From a checkpoint of a small transformer trained on Wikipedia: vocabulary 8192, 3170 steps.
Each number is 500 + 50 x the weight over its row's rms, rounded and kept within 0 to 999. Layers, rows and columns count from 0. Numbers have three digits each. The size before them is the row's rms in percent of the matrix's.

# up: layer 3 MLP up, 704x256, rms 0.0885, rows 593-609, columns 128-255
# down: layer 3 MLP down (transposed), 704x256, rms 0.0747, rows 593-608, columns 128-255
# gate: layer 3 MLP gate, 704x256, rms 0.0894, rows 594-609, columns 128-255
up593 110:589502454544436472469498452535498452551422429502485435544544488484547489531546522465466626492491488536541516573486444495496510605469455514454448400541556441449544509476435500526494466599546448476604397484517467420505474476372552495481389479474506454511473478447426562461441565437551448375583465557522418524510559486460648507459415531556518496557530540477396524458433484438409427447494
down593 109:472501522451472587453406543581496550463575459576518399583480581467603536567460570479593494466483646482458493407470555487550558498396502450534469540530491525526423550488578455509494479522430513489484492504514498577543526505472490419464530628513399421517551449520450466539595483463476504543554530397500521476412426428492496491571513441496503467436500498438534439508610506481473494581499
gate594 096:523460567498500446502474469508487464477518514475531484537512490483569481446459428545511418475391435503479617451457595439482454480491467499503523519535554509541386471461457513537399449479429420462480533509457481486513539482464551460489528391503645484525541531543516501520470555524563521455480488531369476382490505459507446461518470461444615505607446586446537522537513429564613474471430
up594 094:493495365503452512446591470482593484492446488450500509558445500552439524390528420463515488482542511541442596564470502576518550540589499429475474489510531459478573468481520462494598540565457642510524494491515477508538492523528516482436441476466474517424440404572485454494532470596472555512420458483586480611525539457385482476533486481538557473508371497561427530486483598468505503516483
down594 100:467477543527573484520495492451576546467505470500517430494566394543517608474535500415451471451423575491448615485430507497509446585523505585448448526486464476426487495554577589569532488499448423582512490562436534436493585546443566517583517457586469502520519545469513531515613476518529511377530519408423516482502434498575540405467514464416525598431440535434508539554523465481599616432431
gate595 102:526451541479521513518476425511549465462444482536565510540482487465399524530499445574510437444574506577441474570471484553462465500451476503494572415576458556423471576506542521554496506528514502514523389555438487527342358437487506563551493496508464489529445538409439454557464569465551456545429526494489502433609457494464437523508422435557532511481500491574449493476566540562473430501477
up595 114:498572563483588426522499535452501470547467422580559471447489506551544493443480546442451527490497597491632417541390340384534607539648512383489467529507595439535563512528405544527540435538515607436568504557562487448613538447441478427541449538422517501511560498568510489515483496502430440475508531501485453440491513541506507430504534492504462509512453497467521500434513537432494520537541
down595 109:500576480500526425461417464493503495448497453582554445457394519491535582525525487479530376405511495532501412470445355514533489462432532403503517463502507517474493482532497560517393462604513557459544401501538511486457475508523514441541485483447544485538545483433523450527515573434549506629547532509533469424632525555517497495545543445575510521472494537566588524434542553508439535515567
gate596 101:479537409525456451517562551517471537501543472571481443500470467429539445487491404502371479502488525486469473539546506519442464508578557523419427536525488487488488492526561513469508552478451517554556542552440497429516506505469563458447511464473432432499515542522453434407506483502549479591490513554416682466557385551563458439546408536397496517484436512502449484467540542501444548548535
up596 107:486434490506490498482467538517510516515482501461522597425577550585454586576531626474499482471495490527511538423541584546543473458409438465506532518466492533600520446562492458478533644476550454510458577502575460599423457472502524583539446557483512617475488441525491579538471405516467509410599434465570424413458566473482486520509564564557472511540536451492549445580500523587553483435512
down596 093:562548500449491475489505538474487547491525489406443623489548458519450493483531539542475549523551465483567542499498472520556505452465540570534537408481493563544456497494474555532482493528552507507437604482493461474381494536468391484573452437457500499462432503518512509493446457548516499475558427463531537434627559511454544503526493619532464542468488411452583455478478489582605475440559
gate597 096:459479493454577573468454502498579398463466566500520485494493498505525498524531510549389568536382531578491482509526537481540450397502507451632442482494455490552562494460539451498489508519449408471500490424492417496557497435510526474439479459494468511397490431498404529503460573515654505516479530552486518485589483426567522459531494514538469555570447550494565541521534489551440478499432
up597 088:482493557533481521591523464430510598474570438472472477541524537428489436503465487473561481429580480369473548456466493504453544504441569495491476601481435471476508492583479485539465522475559556591536446507564538407437533591482493516496499549502547507567593521509541455446450441516411530446520413456522497488433488504424441556564477504471570468414506476455442507519511473461566521521477
down597 090:539572475531463426493493495452464481477537450513533447524572534534476449468445452478526492531590537383440525428472507543456412537483499488453527504475511516545520480536541512515496518531492360514548506532493486497475487408458525446494572529481473441500444525512506497534519474559468534476410605530592512402504486519530468593574474613516612393427469470517441383516482455510482466473519
gate598 096:506445484435444436486546545518518568453520513479479468474514490535561532562458485528542374508462553555472534497473408494406487447511529518476524450427502501571549598552541496480513449612486429553439571405549530529431396538599520568499518533520504488505547576506507544568439564448508497476477449419498518492420440501595559441572549505580423502519510612499503438556514520562515506488613
up598 100:468550509571548570614461508525531498576494463513517491530461516461461608538498497479499401497427442541438492474495522434563504532477601441491488524539380522469430523497470472485471450500595508590445487519516512435481529503500501532484443466507521566524535507522527482506463498507452433519557525511501504561512452437480563531459609516521469383501485443440557524534438592500457595370451
down598 100:375509499503467447477591503402511517496435497434437399444514502474481601560553581414547493503453506445544516522471594519462635533528559475509517399552493436549496470435459577503513548523510534434480565517523512586502461508494508472479443526531486443484446567515460569529524549504419548487546415435501585544489536541480490514467501567512504522551469461422519519545543535541502623484494
gate599 097:544475509539484423438426398486492497462455493500448553546472448530446438510500501540499525516478634475482514518567515487502454504485541502493562468571573517427453584426565418491393457440449499547459463574508526591468434595526478476474571505499476520608479483590483447388515497459616526586545538439526564428499434567587486478531449542396470434449486598494472454489540457488444484434450
up599 097:527511584482491498464458440472453532473520493522474573513545525561503488530519498536532561536458547510475487559462504544483416525523544530513466455662564517464468545451487335478398557514452541556457445530415470579450546518453489478425408511462452512528491417488552407449504492612615514642590509429596551463442393552458506574425403477445521473392502493517437463459481478524475528541496
down599 097:545482503485473483435476427549465487473420561493501597504584476434483497537534404517419507543447535529447484537551511466518529501481500412550465518576434539417521550530482488550493480482510451503583559543493532607550537585473533512427520491561487466473448408458470443488546486497503535486590492527500433548547497461541576490559494563461531557439461541455523458572522591513620548465518
gate600 103:438485536507533422410596497548469545571482516534473423503424502514485459455508460469542446583442431430451427503470434483496486506531484517449553491513497575519436509407425523439466437442522505409505598608455387416556462529466375515450528459528452470448458530454535458422601481463395436529419582544489641519548482493445398517486484500488458498492510453485493546557523541437502456564467
up600 103:472448476457456499562546451484503495452468535537566415541514479407430538445381453479488461561483620498532512453505541548502433477394544501471560512568544526461534566579508498515551513540482523497502406572589450397433466517591489528523526467503545531501466499514513464448485537419523391503529561514559556552578520552475485461426559558453549506481495558543387470492477562518476523492417
down600 105:412456608518461506553454458493383517494496564520488486478624484521423467504424383473474454526497606459540455469470521528556527364456496437510447426409544471537566555508515626483596511425526560378516507523460478538461486531561459448555452499505501503481452436589550474515493511349483509485535495420519500480542531549432514523454622513437569491438433525477498530455461448530511390501562
gate601 102:460469403567586549475524450457544494511620473556565349449550534516514453446506540543406521499518549528523474560535498502489529634525588452485583511493477459556577562438492541584495564428389475503515447562514470463555445543549497478463510476520436548519485538461421521454535551519473450500463420534527544460354555465497589517429484535534520515487522588584448549450500381467489613493544
up601 107:568520493577497555472554512573502481430506490461525494489515513528485510518589662546513577389449445494511515486465635456553604455503557473465455541533397473536563545454425526509375456501407577527577496496555537381555480490542458463488516535543484547475644595472510476494502452521571540503394501465452514482509550462426505518555495562468516367438437491457492479522426468449521453497472
down601 090:466438517599550511498488502464469489529508524510524603543446488468499505562409450419467499486512527463447538522377483518495574502458476408492574513528576507504535481474470485479492543439494404528524487469533526539410452472451433585457531585517525487429521632467448551531601451393482475498517527481561490504535477495460516523542519574477442544524580533523415542509514497549382514536487
gate602 095:478463526461469437381521461449532529556521540442579489482467481605484610481469513513485519431540521494493440455409548574469557425432490505510466450554418515492517482484532508447501534489496463423526625459419555402558450523382427422415434439525525484520501443483476508509536499500476525572669504514494533508541451548504504431502459534494576470523572393457488509538468428564584543418527
up602 105:509487463532501438609536453452523524524508506625521548448553448540518452504556429455505511497524456542596518487427521501560447450407514525448453428493546499463492443384573497522405413505498479424562531533436486493513374504485491506515559515582563515537494385481479459525499470527553502552516547429528367459480524593478541494453507513552444494539400497502464532539507424419561489517545
down602 100:509628460529545540551392524517522517529442429463425434416515548457453464485621542449563554543588577470568442506473523512473468515506492491468506531498573438535394466439488537536451535497463487512528536529460580528485431496455520554480469402500571397561454465497515554468422481450495517545420518472603510432431615548448437517507512537472438537477438515524523440534452452447525391597504
gate603 102:468465542463358500536505601512521501500591452512488533538499543519486601490526545498408534510474524556504584465422438471491481428506511530537469488517486512548441535458555459479533465521507434447457456563542462442492414468494463536574468465373559472526534475501454446475575553563560458467549491466461472505402567458488496601478382513544549582541444540461521543497587562476479375505480
up603 094:561497443573515461405488460505517515514473489525541456563478499552524497512576545487500460448556401439480526444581490607586559446518505519497552449433549549482603532553407514503511526454470463585517497513518497571489504501503517505508486594474482516564496521471488435458597401486518538648561469511464554539480410558537484411481569516508467522515503421515497536431468497630518495536484
down603 095:524465509480431440392395597484543474458526443510450575521542544489539477493566389511606465489496508397514449560419480559498516519464423445560468491528430463576503546534539519529537582536499487476435449606518551398439431512527593520562468505463422483493494602591514535527489490454582538482549545579564500497519541505426533479525529477481534559441503458477507501571483514535483446525487
gate604 101:525550608495499448577458462476433466448463576397528441457630604508460561467434437472537489574530456426456497425441479490428503458507485431463405504601484507561440462493501488501455472536448463535528473554478476438621521536470528447526389459496439492400559505495567567417512465554548599511456506463594590539554551424523452498459400494543547413561391504545546559473461410500471530510499
up604 099:432492498516505494449579411423538488597456500508527473541478371447530478442482506545496594457459507430468462441463464498495483521523508478566526450505573490485474493523571559611580588532473685498535529579506517560515516570583514573481584577554517458528554509454523491562489571328478457472487467487487528446539450492402551537576534497460528460491429586526489510548497514479512499420572
down604 100:497509569491481437448576465445501454617439486529527520485466380481568543514443553437542629473469448540516473390434441475572530582490543386473473520509498453556453516496509512609556482553528568538468538463580464618447447419581506456462551549435475479519501523447458480562521441493493578580491493506444485494487567544421535477598569519426488509451524553434488487474490521410530518393457
gate605 100:536453459422467497515581457420484441534500561437571503513569519573502487516527483395568446547450481400399537566481545544514473534511553500456503506461457431463605510561514447428453458410474594580566496574512491501507528487588535571494494512551500546585549535500531450494550558560504489434544512386575583550512485501569438501585556602567552537475526541456509490479454522563507481525470
up605 100:536519484583587552462422604538462576512443505498487446474471545409483487509468568562538458527462465476511400538497540470509601531458529459483455471442510548420513422485439475535520490587464453490440554439591523520539468414389392427454488465445466583438421487573453447491490508443487463511461500572496523534513558414433486528488548553488517445471415418551591527353434452599486514474577
down605 096:477519500492567457556560436479553515490485533463510456464504498489470609483410574563574586505479499445442542482513493574565508480565595455521534533524419457403498448418483503446496497526556443526527524429574531488553447440521473599556478503483466519542437386451443528507548466463474420524515517459483555482561484454536518491599605553452455479646499502441545483408508483536482387492579
gate606 098:566599483502426487560514455497553443487469553365501558465420483507548566549493573619484487495478582391566477525482472547541524489392540567463467469571431540521503413554604414513457500516439576483493464521533524522475443444524476430479500569510529522454507496426452517474487562530581485588570483466520491532480401582512474482468555524552458479559442516507492467511581582534423435523443
up606 102:412443435470575475487452524496478545498414555506458426487505535480551619446488527479410489481505463541444492479557500471607507547423456454459525541490534499492553464597482515436571606464519466470539558488550520459516507470514516482533499546601655465560465466482436512543520482685457477572461523498407621471405476490523492603544469491449476541459491471555530624480465550518554418458515
down606 107:504424582496543547598461526512500487452445471520521550432539476488498390463505498413589531539446505512457602518495545488453479541524571491470545539356508474552554504473514538541414497549521527454491474455476482503533539571537484477489505493449467593445442609575481561598586504412507477478456457638514404518583570471509565466533514413560582446512537535497529397500509580519475514515479
gate607 101:560550497527481436496536539442568551481537536562534412408366500522490473452484480497394412564424461480575492444550565459577507463510526416504532550528531494480554437475553355467461526525512419479504434575510498367505560527528590390429545482440578523513507439547480559554522435581398553520473541410415478474444538453500530437518482484496467467490426489558522503413573476522573449529572
up607 104:475531563409464506549507497535423495542540508532420502532420583496543470473424417479442467487573410579496517569456596406520544566585545501607496456592490454478412462570491456537428494465586524564494504447539545448516515550571465517482432447439596471499512456516504479486592443579431567594508494545459435461472569462548389448516500415469517538507515497522437526490542596487475475466528
down607 113:400509591428382532456525506582484467511565657476554599490569526570519545576473533495518554549462461413497470490494444363458490535501472547563496470499510468536440488493522553494461484455586504563529522510581450550443553484520502489501516535476480579502486458492495472496488511445478550544497465501570489509440592536543523522391505540571562518524504492483532444466559543377460568526542
gate608 099:526446471560465503413523528522507517484464560529495506500472451546491471499492551550555484492532469485374369531526483504519481538480439492374449468449518509518478458493538505449444525506466551553537473407473596384521418476533535473560487507481417557481574602438476504486603481486407585458557470533555603533489491595592562549600447561470532514516491447609546486511519489606524513487561
up608 103:516481524407595413498494451550480482547443546521548617528473558513525493518567542423543508527447508458510514429495484533494455549531497516469486527495529512532587427480449498550421498488479528532475488541460460517507416419504409520554451538505427484478534515422477464547549494369473492484532477426535574523527572563606489472489455476436553420517522388496505484532465471577499536566520
down608 100:537500507429541471541508491574524520438465546549468423554495578479560503512502524492472541518483443496444539473442580550449476505521485537431489506483369478503502486617470539426419402481444505484509488560448506533379522653520485433546460527494629542501455579499521547389514557590523503514495527426540522556420514567486494524490493393521476572446462503427514453560553472432589529466559
gate609 099:514501451497399462510468505502514472504511437491534546452489487479542568476510513535418581506502557500455494500555397440626458544561446564489408531568526493421442413561473434436564503527558488482515479473534542467468563469488478486472436544480512439471534433546590562463494492509444450478531615477496475405549601445507505513481460502418568450443613408527576595496528562446523470514562
up609 101:457532577502481525500424479473454547504489519494447555594478463507466557478471596421453597457497449511468483538503491470507550568580478597535444541428505500548556518515553439499476512479452530571474640530436518461611533494451557537552476566411440531600561524576470531514501403482499510535453417451469378450504507555409516520553526517551505521547485488616517490514483582586452485509571